From a checkpoint of a small transformer trained on Wikipedia.
Size: 14 layers, 3 heads of 64 (1 for keys and values).
Architecture: RMSNorm before each block, normalized queries and keys, ALiBi.
Training: a variant of Adam for these matrices, 177M tokens, 5405 steps.
Each number is 200 + 20 x the weight over its row's rms, rounded and kept within 0 to 999. Layers, rows and columns count from 0. The size before them is the row's rms in percent of the matrix's.

# layer 2 MLP gate, 512x192, rms 0.114, rows 140-151, columns 96-191
100,201,219,202,205,183,186,198,181,193,201,196,193,200,189,218,178,189,192,186,175,201,214,165,179,227,200,188,176,190,209,190,205,182,238,228,192,195,205,180,201,219,210,253,200,222,174,247,180,183,164,187,260,209,199,213,190,180,201,197,199,177,184,212,170,169,233,205,174,230,206,161,207,166,218,187,189,171,186,206,217,174,233,185,218,223,199,165,179,221,199,176,227,214,212,227,213
106,196,203,179,219,183,228,219,193,213,235,194,212,156,233,218,207,193,190,211,198,196,204,196,203,198,215,194,223,225,220,176,228,199,190,209,159,195,194,202,230,219,219,195,220,165,200,222,195,198,160,186,174,205,173,186,191,207,176,207,205,193,203,222,179,216,208,190,178,202,227,190,184,199,212,188,182,222,189,189,172,179,212,228,196,197,222,185,217,220,220,172,230,197,198,205,186
127,189,198,218,175,162,198,223,167,181,240,218,194,157,223,205,222,178,191,222,185,204,181,201,168,172,195,210,216,243,174,165,220,204,219,175,169,170,202,223,207,201,227,203,225,222,206,193,197,165,173,205,220,168,207,229,214,202,199,194,217,161,201,189,186,193,233,177,206,206,171,167,178,188,178,198,217,210,201,205,184,200,221,229,194,195,216,173,188,202,197,214,168,183,202,199,180
108,218,205,193,165,191,204,220,194,202,175,214,203,221,169,234,196,231,203,209,212,201,211,194,221,198,191,214,216,196,158,213,198,193,187,171,189,217,199,217,237,230,197,191,184,207,182,159,230,178,207,196,185,207,215,253,174,219,223,188,202,199,202,189,185,210,192,176,188,175,186,202,174,195,192,205,216,157,174,182,175,202,184,227,199,213,194,177,184,210,197,172,204,209,228,216,196
099,206,185,193,208,196,224,222,192,189,231,222,210,181,234,217,212,214,185,219,205,181,196,184,181,183,169,224,204,230,186,170,216,185,211,188,172,171,197,234,206,195,207,197,229,197,191,175,220,173,170,216,207,211,184,227,214,176,207,218,240,169,204,180,171,204,190,205,205,186,204,189,184,229,197,219,214,186,206,204,211,190,178,238,202,164,208,227,151,190,200,182,188,208,191,194,184
116,224,218,206,221,171,216,225,183,202,188,202,230,216,226,215,192,212,224,193,208,226,212,220,212,212,205,197,184,233,159,220,220,245,191,184,197,204,217,203,230,225,216,173,219,188,191,137,217,197,227,190,200,167,189,204,179,221,211,180,240,203,191,213,193,221,196,206,193,160,208,195,167,204,213,211,209,156,195,206,180,212,191,218,192,193,196,228,204,206,178,181,227,194,191,196,217
104,206,185,195,196,172,178,216,203,202,189,231,203,198,227,199,202,230,213,245,167,232,185,214,183,190,196,180,181,238,147,191,201,201,207,191,220,199,208,197,204,208,244,196,237,207,181,202,190,161,215,231,214,212,215,220,188,216,234,192,208,154,217,204,198,207,206,194,174,206,196,161,187,222,189,198,221,166,178,232,234,178,178,239,196,179,210,207,201,189,191,192,197,181,199,193,212
079,168,205,199,200,164,186,178,203,182,204,144,221,167,189,187,193,231,220,210,229,185,221,175,186,211,193,188,202,202,196,200,223,211,220,190,169,199,240,227,190,213,186,200,189,191,209,239,215,203,184,210,220,231,206,207,200,213,203,215,252,197,194,203,164,228,213,189,208,207,208,207,185,207,212,194,226,162,181,181,251,210,236,197,212,188,203,212,232,186,206,181,231,152,173,221,179
099,164,195,209,212,162,206,222,203,197,214,184,213,185,208,178,197,187,204,192,205,207,180,202,191,180,191,213,221,238,179,178,228,217,238,198,163,170,255,219,192,229,209,217,224,187,205,213,188,202,144,224,198,191,165,210,194,206,205,220,228,197,203,213,176,213,199,160,198,222,204,172,182,171,219,170,188,157,206,194,208,184,213,220,180,164,198,226,216,224,215,181,178,161,170,222,161
046,192,185,171,213,200,187,197,165,196,227,185,214,184,194,197,209,220,179,192,210,195,184,192,194,186,172,195,206,227,195,184,203,208,246,187,181,186,215,206,196,232,227,204,188,191,220,205,181,218,171,235,202,183,190,181,205,186,197,194,227,177,177,232,173,194,201,209,200,200,222,217,177,171,193,215,207,185,160,221,238,165,230,225,215,181,206,223,201,194,213,165,205,174,168,218,191
105,183,202,166,198,164,163,199,216,184,216,196,172,187,202,219,207,220,206,200,206,200,191,254,159,197,136,217,211,221,192,197,216,183,187,204,186,193,221,224,201,195,179,222,215,200,175,209,208,189,169,246,199,196,213,217,156,222,168,195,225,190,221,217,198,197,201,184,188,174,192,176,152,197,236,192,216,200,215,227,180,191,205,187,187,200,222,210,186,197,192,163,188,177,211,200,200
070,202,186,185,197,204,179,224,212,194,224,202,208,149,196,187,233,195,200,195,178,193,181,184,204,196,200,192,188,217,166,130,216,194,206,184,179,211,249,202,185,217,207,224,209,193,191,144,195,192,183,187,228,214,159,223,189,221,185,221,215,165,190,209,192,172,195,200,222,187,193,218,174,192,187,183,199,200,167,185,190,218,213,186,185,204,207,225,215,214,213,198,195,178,158,207,192
# layer 2 MLP up, 512x192, rms 0.119, rows 140-150, columns 96-191
080,198,168,194,201,209,231,199,189,189,195,230,213,196,191,196,218,198,199,196,207,203,209,220,198,191,213,242,234,223,216,201,196,224,179,181,191,215,216,232,201,190,201,165,189,193,230,163,216,205,212,215,173,207,188,197,193,226,212,220,203,229,218,200,214,225,180,202,219,183,193,210,195,213,170,205,213,212,209,192,174,234,175,174,205,132,209,223,218,180,209,234,169,185,169,204,193
085,190,207,171,200,197,228,189,169,203,215,212,202,168,218,216,221,173,204,224,224,219,228,197,209,156,202,190,221,193,222,162,187,197,190,199,194,180,190,200,224,184,218,221,229,199,197,189,220,189,204,192,158,193,202,224,198,197,186,164,192,199,214,226,186,210,213,201,175,185,195,190,182,256,214,202,199,220,234,195,171,157,201,218,167,230,202,202,180,192,191,180,249,229,217,214,169
099,171,213,229,194,200,187,213,217,204,204,221,281,205,208,157,178,200,197,188,195,221,189,199,216,189,206,175,213,238,203,184,198,179,222,233,229,215,191,226,173,205,189,205,188,205,203,204,181,196,234,210,180,213,211,181,207,208,186,193,203,202,215,190,191,194,206,162,179,230,162,207,191,202,205,210,184,220,213,189,213,174,218,199,181,199,229,168,215,217,205,238,208,202,196,188,179
088,194,205,197,197,241,218,196,174,208,176,223,196,186,201,206,231,221,178,199,174,206,181,163,237,187,192,206,206,181,172,177,226,152,207,177,198,235,159,196,171,151,187,215,189,227,191,180,194,204,197,202,177,204,181,188,203,172,184,169,192,207,200,177,215,227,212,235,209,167,204,179,208,188,209,201,198,208,208,192,184,172,189,198,190,199,183,190,185,174,209,173,201,215,200,197,182
107,188,200,202,217,220,152,219,212,187,210,211,242,207,209,190,186,181,183,230,185,221,199,233,209,172,214,224,224,195,188,174,198,229,186,225,203,193,203,179,211,212,200,184,213,201,189,187,226,167,218,208,212,191,231,211,196,204,191,188,195,181,191,188,181,214,216,229,169,173,172,156,157,206,175,192,221,192,221,164,155,178,205,189,165,173,179,220,171,221,193,219,159,200,230,213,162
112,198,189,178,197,193,167,198,182,193,179,227,169,197,210,201,220,233,191,239,196,204,246,204,215,189,204,178,226,182,203,152,184,170,212,197,187,207,174,204,185,210,211,265,209,200,202,205,206,207,199,180,157,195,240,203,227,221,189,205,166,194,230,195,184,189,201,189,179,193,198,200,174,223,193,207,233,217,186,186,154,211,209,192,208,208,179,205,226,230,209,195,237,197,184,226,225
091,245,234,211,179,173,221,188,193,173,210,253,218,189,202,178,222,215,202,150,215,192,201,220,230,202,229,198,191,197,203,218,205,263,207,183,180,225,212,172,197,209,199,214,183,169,183,189,231,227,189,197,221,191,217,203,192,193,188,209,193,213,211,243,201,212,208,229,201,192,209,211,195,160,214,195,196,236,191,191,202,173,173,206,195,204,195,233,194,212,200,199,194,199,204,189,191
092,169,191,169,177,178,166,206,224,228,199,192,252,199,202,194,215,199,224,249,170,201,177,216,141,213,209,212,181,231,190,154,210,211,185,177,214,202,218,205,178,159,207,194,209,173,193,193,192,201,210,209,165,181,202,216,195,184,181,186,200,165,195,178,188,229,200,183,191,207,224,190,216,222,214,193,214,207,213,210,176,197,168,206,215,230,163,199,201,248,184,190,182,186,206,226,186
112,183,176,202,208,231,230,198,223,196,176,203,231,235,195,183,209,171,206,204,223,225,191,193,204,204,229,196,211,218,195,218,183,205,185,216,238,204,185,220,158,219,185,193,201,203,184,226,173,190,213,219,219,183,177,194,217,215,193,229,174,203,201,155,207,202,193,209,229,238,213,207,238,211,176,170,175,218,202,201,217,189,201,196,208,208,211,196,210,214,222,226,169,199,199,190,188
123,190,170,193,180,183,201,186,198,197,208,213,195,199,179,207,197,227,196,215,218,199,217,207,201,217,205,191,163,188,202,202,219,208,173,181,216,192,227,190,184,149,226,168,228,177,212,197,181,239,213,223,181,167,223,215,221,197,193,184,210,218,191,180,231,205,216,196,220,181,181,179,188,230,199,225,185,184,210,202,196,204,177,192,210,209,194,187,204,239,183,191,212,198,226,181,187
105,167,257,197,197,200,177,193,194,211,222,193,210,196,206,204,184,185,223,208,240,200,176,205,205,173,188,196,195,182,201,200,205,218,209,206,184,182,223,201,164,204,239,177,197,198,208,239,166,232,197,210,195,194,162,168,187,195,211,186,185,197,205,213,195,241,235,250,204,190,210,204,188,208,215,203,165,171,213,193,207,239,237,209,233,176,188,172,218,245,180,178,170,198,212,198,207
# layer 2 MLP down (transposed), 512x192, rms 0.0892, rows 140-150, columns 96-191
085,178,218,199,183,189,201,177,200,181,202,167,217,180,193,185,202,175,214,172,214,191,213,232,203,180,175,175,195,218,195,217,210,225,184,223,184,166,228,203,210,216,244,205,186,224,206,200,175,201,170,195,209,223,151,212,192,184,232,194,187,191,215,215,197,213,224,188,181,231,220,193,195,208,192,199,176,175,176,225,216,208,217,177,202,205,190,180,189,203,233,189,199,201,172,194,191
087,203,211,199,211,210,195,188,179,216,186,220,208,186,189,210,211,199,213,229,190,231,225,184,216,213,230,204,189,180,212,220,158,200,151,208,206,203,226,206,220,164,227,227,194,198,187,184,197,188,236,223,223,184,184,226,228,175,217,209,157,231,210,214,203,191,209,194,197,170,195,194,223,226,227,200,218,204,222,207,209,197,210,148,186,218,231,241,186,197,196,205,201,232,207,191,188
100,177,176,198,197,178,182,208,180,156,183,199,209,195,181,208,213,234,224,238,191,194,198,202,199,215,195,193,205,208,178,190,204,206,212,197,221,212,235,243,194,230,221,177,161,211,192,229,208,192,225,210,197,199,177,209,191,199,179,216,206,220,212,208,199,187,197,197,206,234,188,205,202,213,214,211,205,239,180,228,211,161,203,198,160,199,164,213,192,193,188,210,200,214,220,203,207
091,171,231,179,201,202,212,150,207,252,209,190,215,203,249,187,184,169,244,206,200,194,155,235,204,180,195,181,187,203,188,199,214,200,208,172,187,163,170,171,179,200,181,205,203,224,238,193,225,178,202,218,170,224,178,179,220,214,237,215,208,187,205,168,197,202,204,178,184,149,199,167,202,234,190,193,193,209,252,236,182,171,168,195,242,195,202,184,185,194,188,215,188,228,216,220,198
107,175,182,184,204,215,167,198,203,189,193,219,233,229,223,228,198,178,199,221,193,181,193,187,213,194,203,225,194,216,224,208,176,209,197,237,180,225,205,200,212,200,200,188,214,183,204,193,195,170,212,192,204,191,218,217,191,212,168,199,149,203,222,187,205,186,218,183,198,192,178,184,163,186,201,212,196,188,205,171,195,199,184,195,175,193,191,227,188,213,182,175,195,194,238,199,202
109,208,261,200,237,215,170,205,205,251,208,236,245,207,211,177,191,237,155,218,175,203,182,244,204,210,205,191,209,192,188,205,211,173,203,185,204,185,182,198,176,193,211,230,213,176,227,210,176,177,209,180,222,166,230,221,175,202,230,206,215,211,186,209,221,204,207,184,203,216,188,182,220,225,209,171,179,181,179,178,178,183,160,214,194,224,177,219,205,195,196,183,187,226,213,212,208
091,176,162,194,204,167,204,215,202,195,197,186,215,212,180,203,218,207,207,218,190,162,192,189,204,201,229,196,196,204,192,217,192,261,201,194,200,215,224,176,199,191,237,191,204,155,184,203,208,192,186,169,195,197,193,177,165,218,213,186,194,194,237,198,185,170,189,200,192,223,212,198,205,175,191,179,185,171,193,249,206,163,189,207,194,193,215,195,211,180,224,213,200,175,186,200,180
091,180,179,185,187,172,171,208,236,211,178,189,261,203,184,208,202,203,225,236,178,193,186,208,148,230,195,186,161,218,193,176,197,189,163,178,204,212,209,195,178,159,191,220,210,166,187,195,198,207,205,212,172,176,193,206,193,172,211,199,190,201,213,173,203,221,195,181,196,187,219,175,202,235,225,229,195,203,212,207,173,208,168,187,206,220,201,201,186,243,183,185,175,188,204,226,208
097,186,185,209,221,178,208,233,199,178,229,192,216,217,213,192,178,184,177,215,201,193,194,221,183,194,187,213,194,240,178,180,216,197,224,209,138,179,229,211,214,226,198,205,213,176,197,214,200,197,148,213,202,190,199,204,180,213,204,207,216,197,200,204,173,205,205,175,182,225,216,181,176,177,222,192,187,163,200,199,228,189,185,221,197,192,183,210,212,214,218,201,168,153,162,190,173
134,194,184,198,186,170,204,182,204,205,190,202,190,209,189,201,221,209,208,212,229,206,202,180,198,226,194,187,172,181,204,213,231,195,170,176,233,187,250,174,183,148,214,193,215,169,208,192,194,251,187,202,177,175,236,205,208,184,201,203,208,218,187,159,242,200,216,202,216,193,185,145,190,239,199,217,192,190,202,204,204,211,187,191,205,205,202,196,207,230,200,215,208,204,209,198,183
106,150,197,182,183,225,203,213,193,204,235,190,206,186,192,212,201,196,218,219,190,181,189,167,186,172,177,209,210,178,196,182,222,199,198,200,192,186,213,221,183,241,213,189,213,208,194,209,194,200,179,226,173,204,178,201,194,217,167,190,196,167,219,186,183,212,210,200,202,211,196,203,132,239,212,175,194,216,218,201,175,210,196,186,213,218,196,205,210,220,214,199,192,193,202,186,200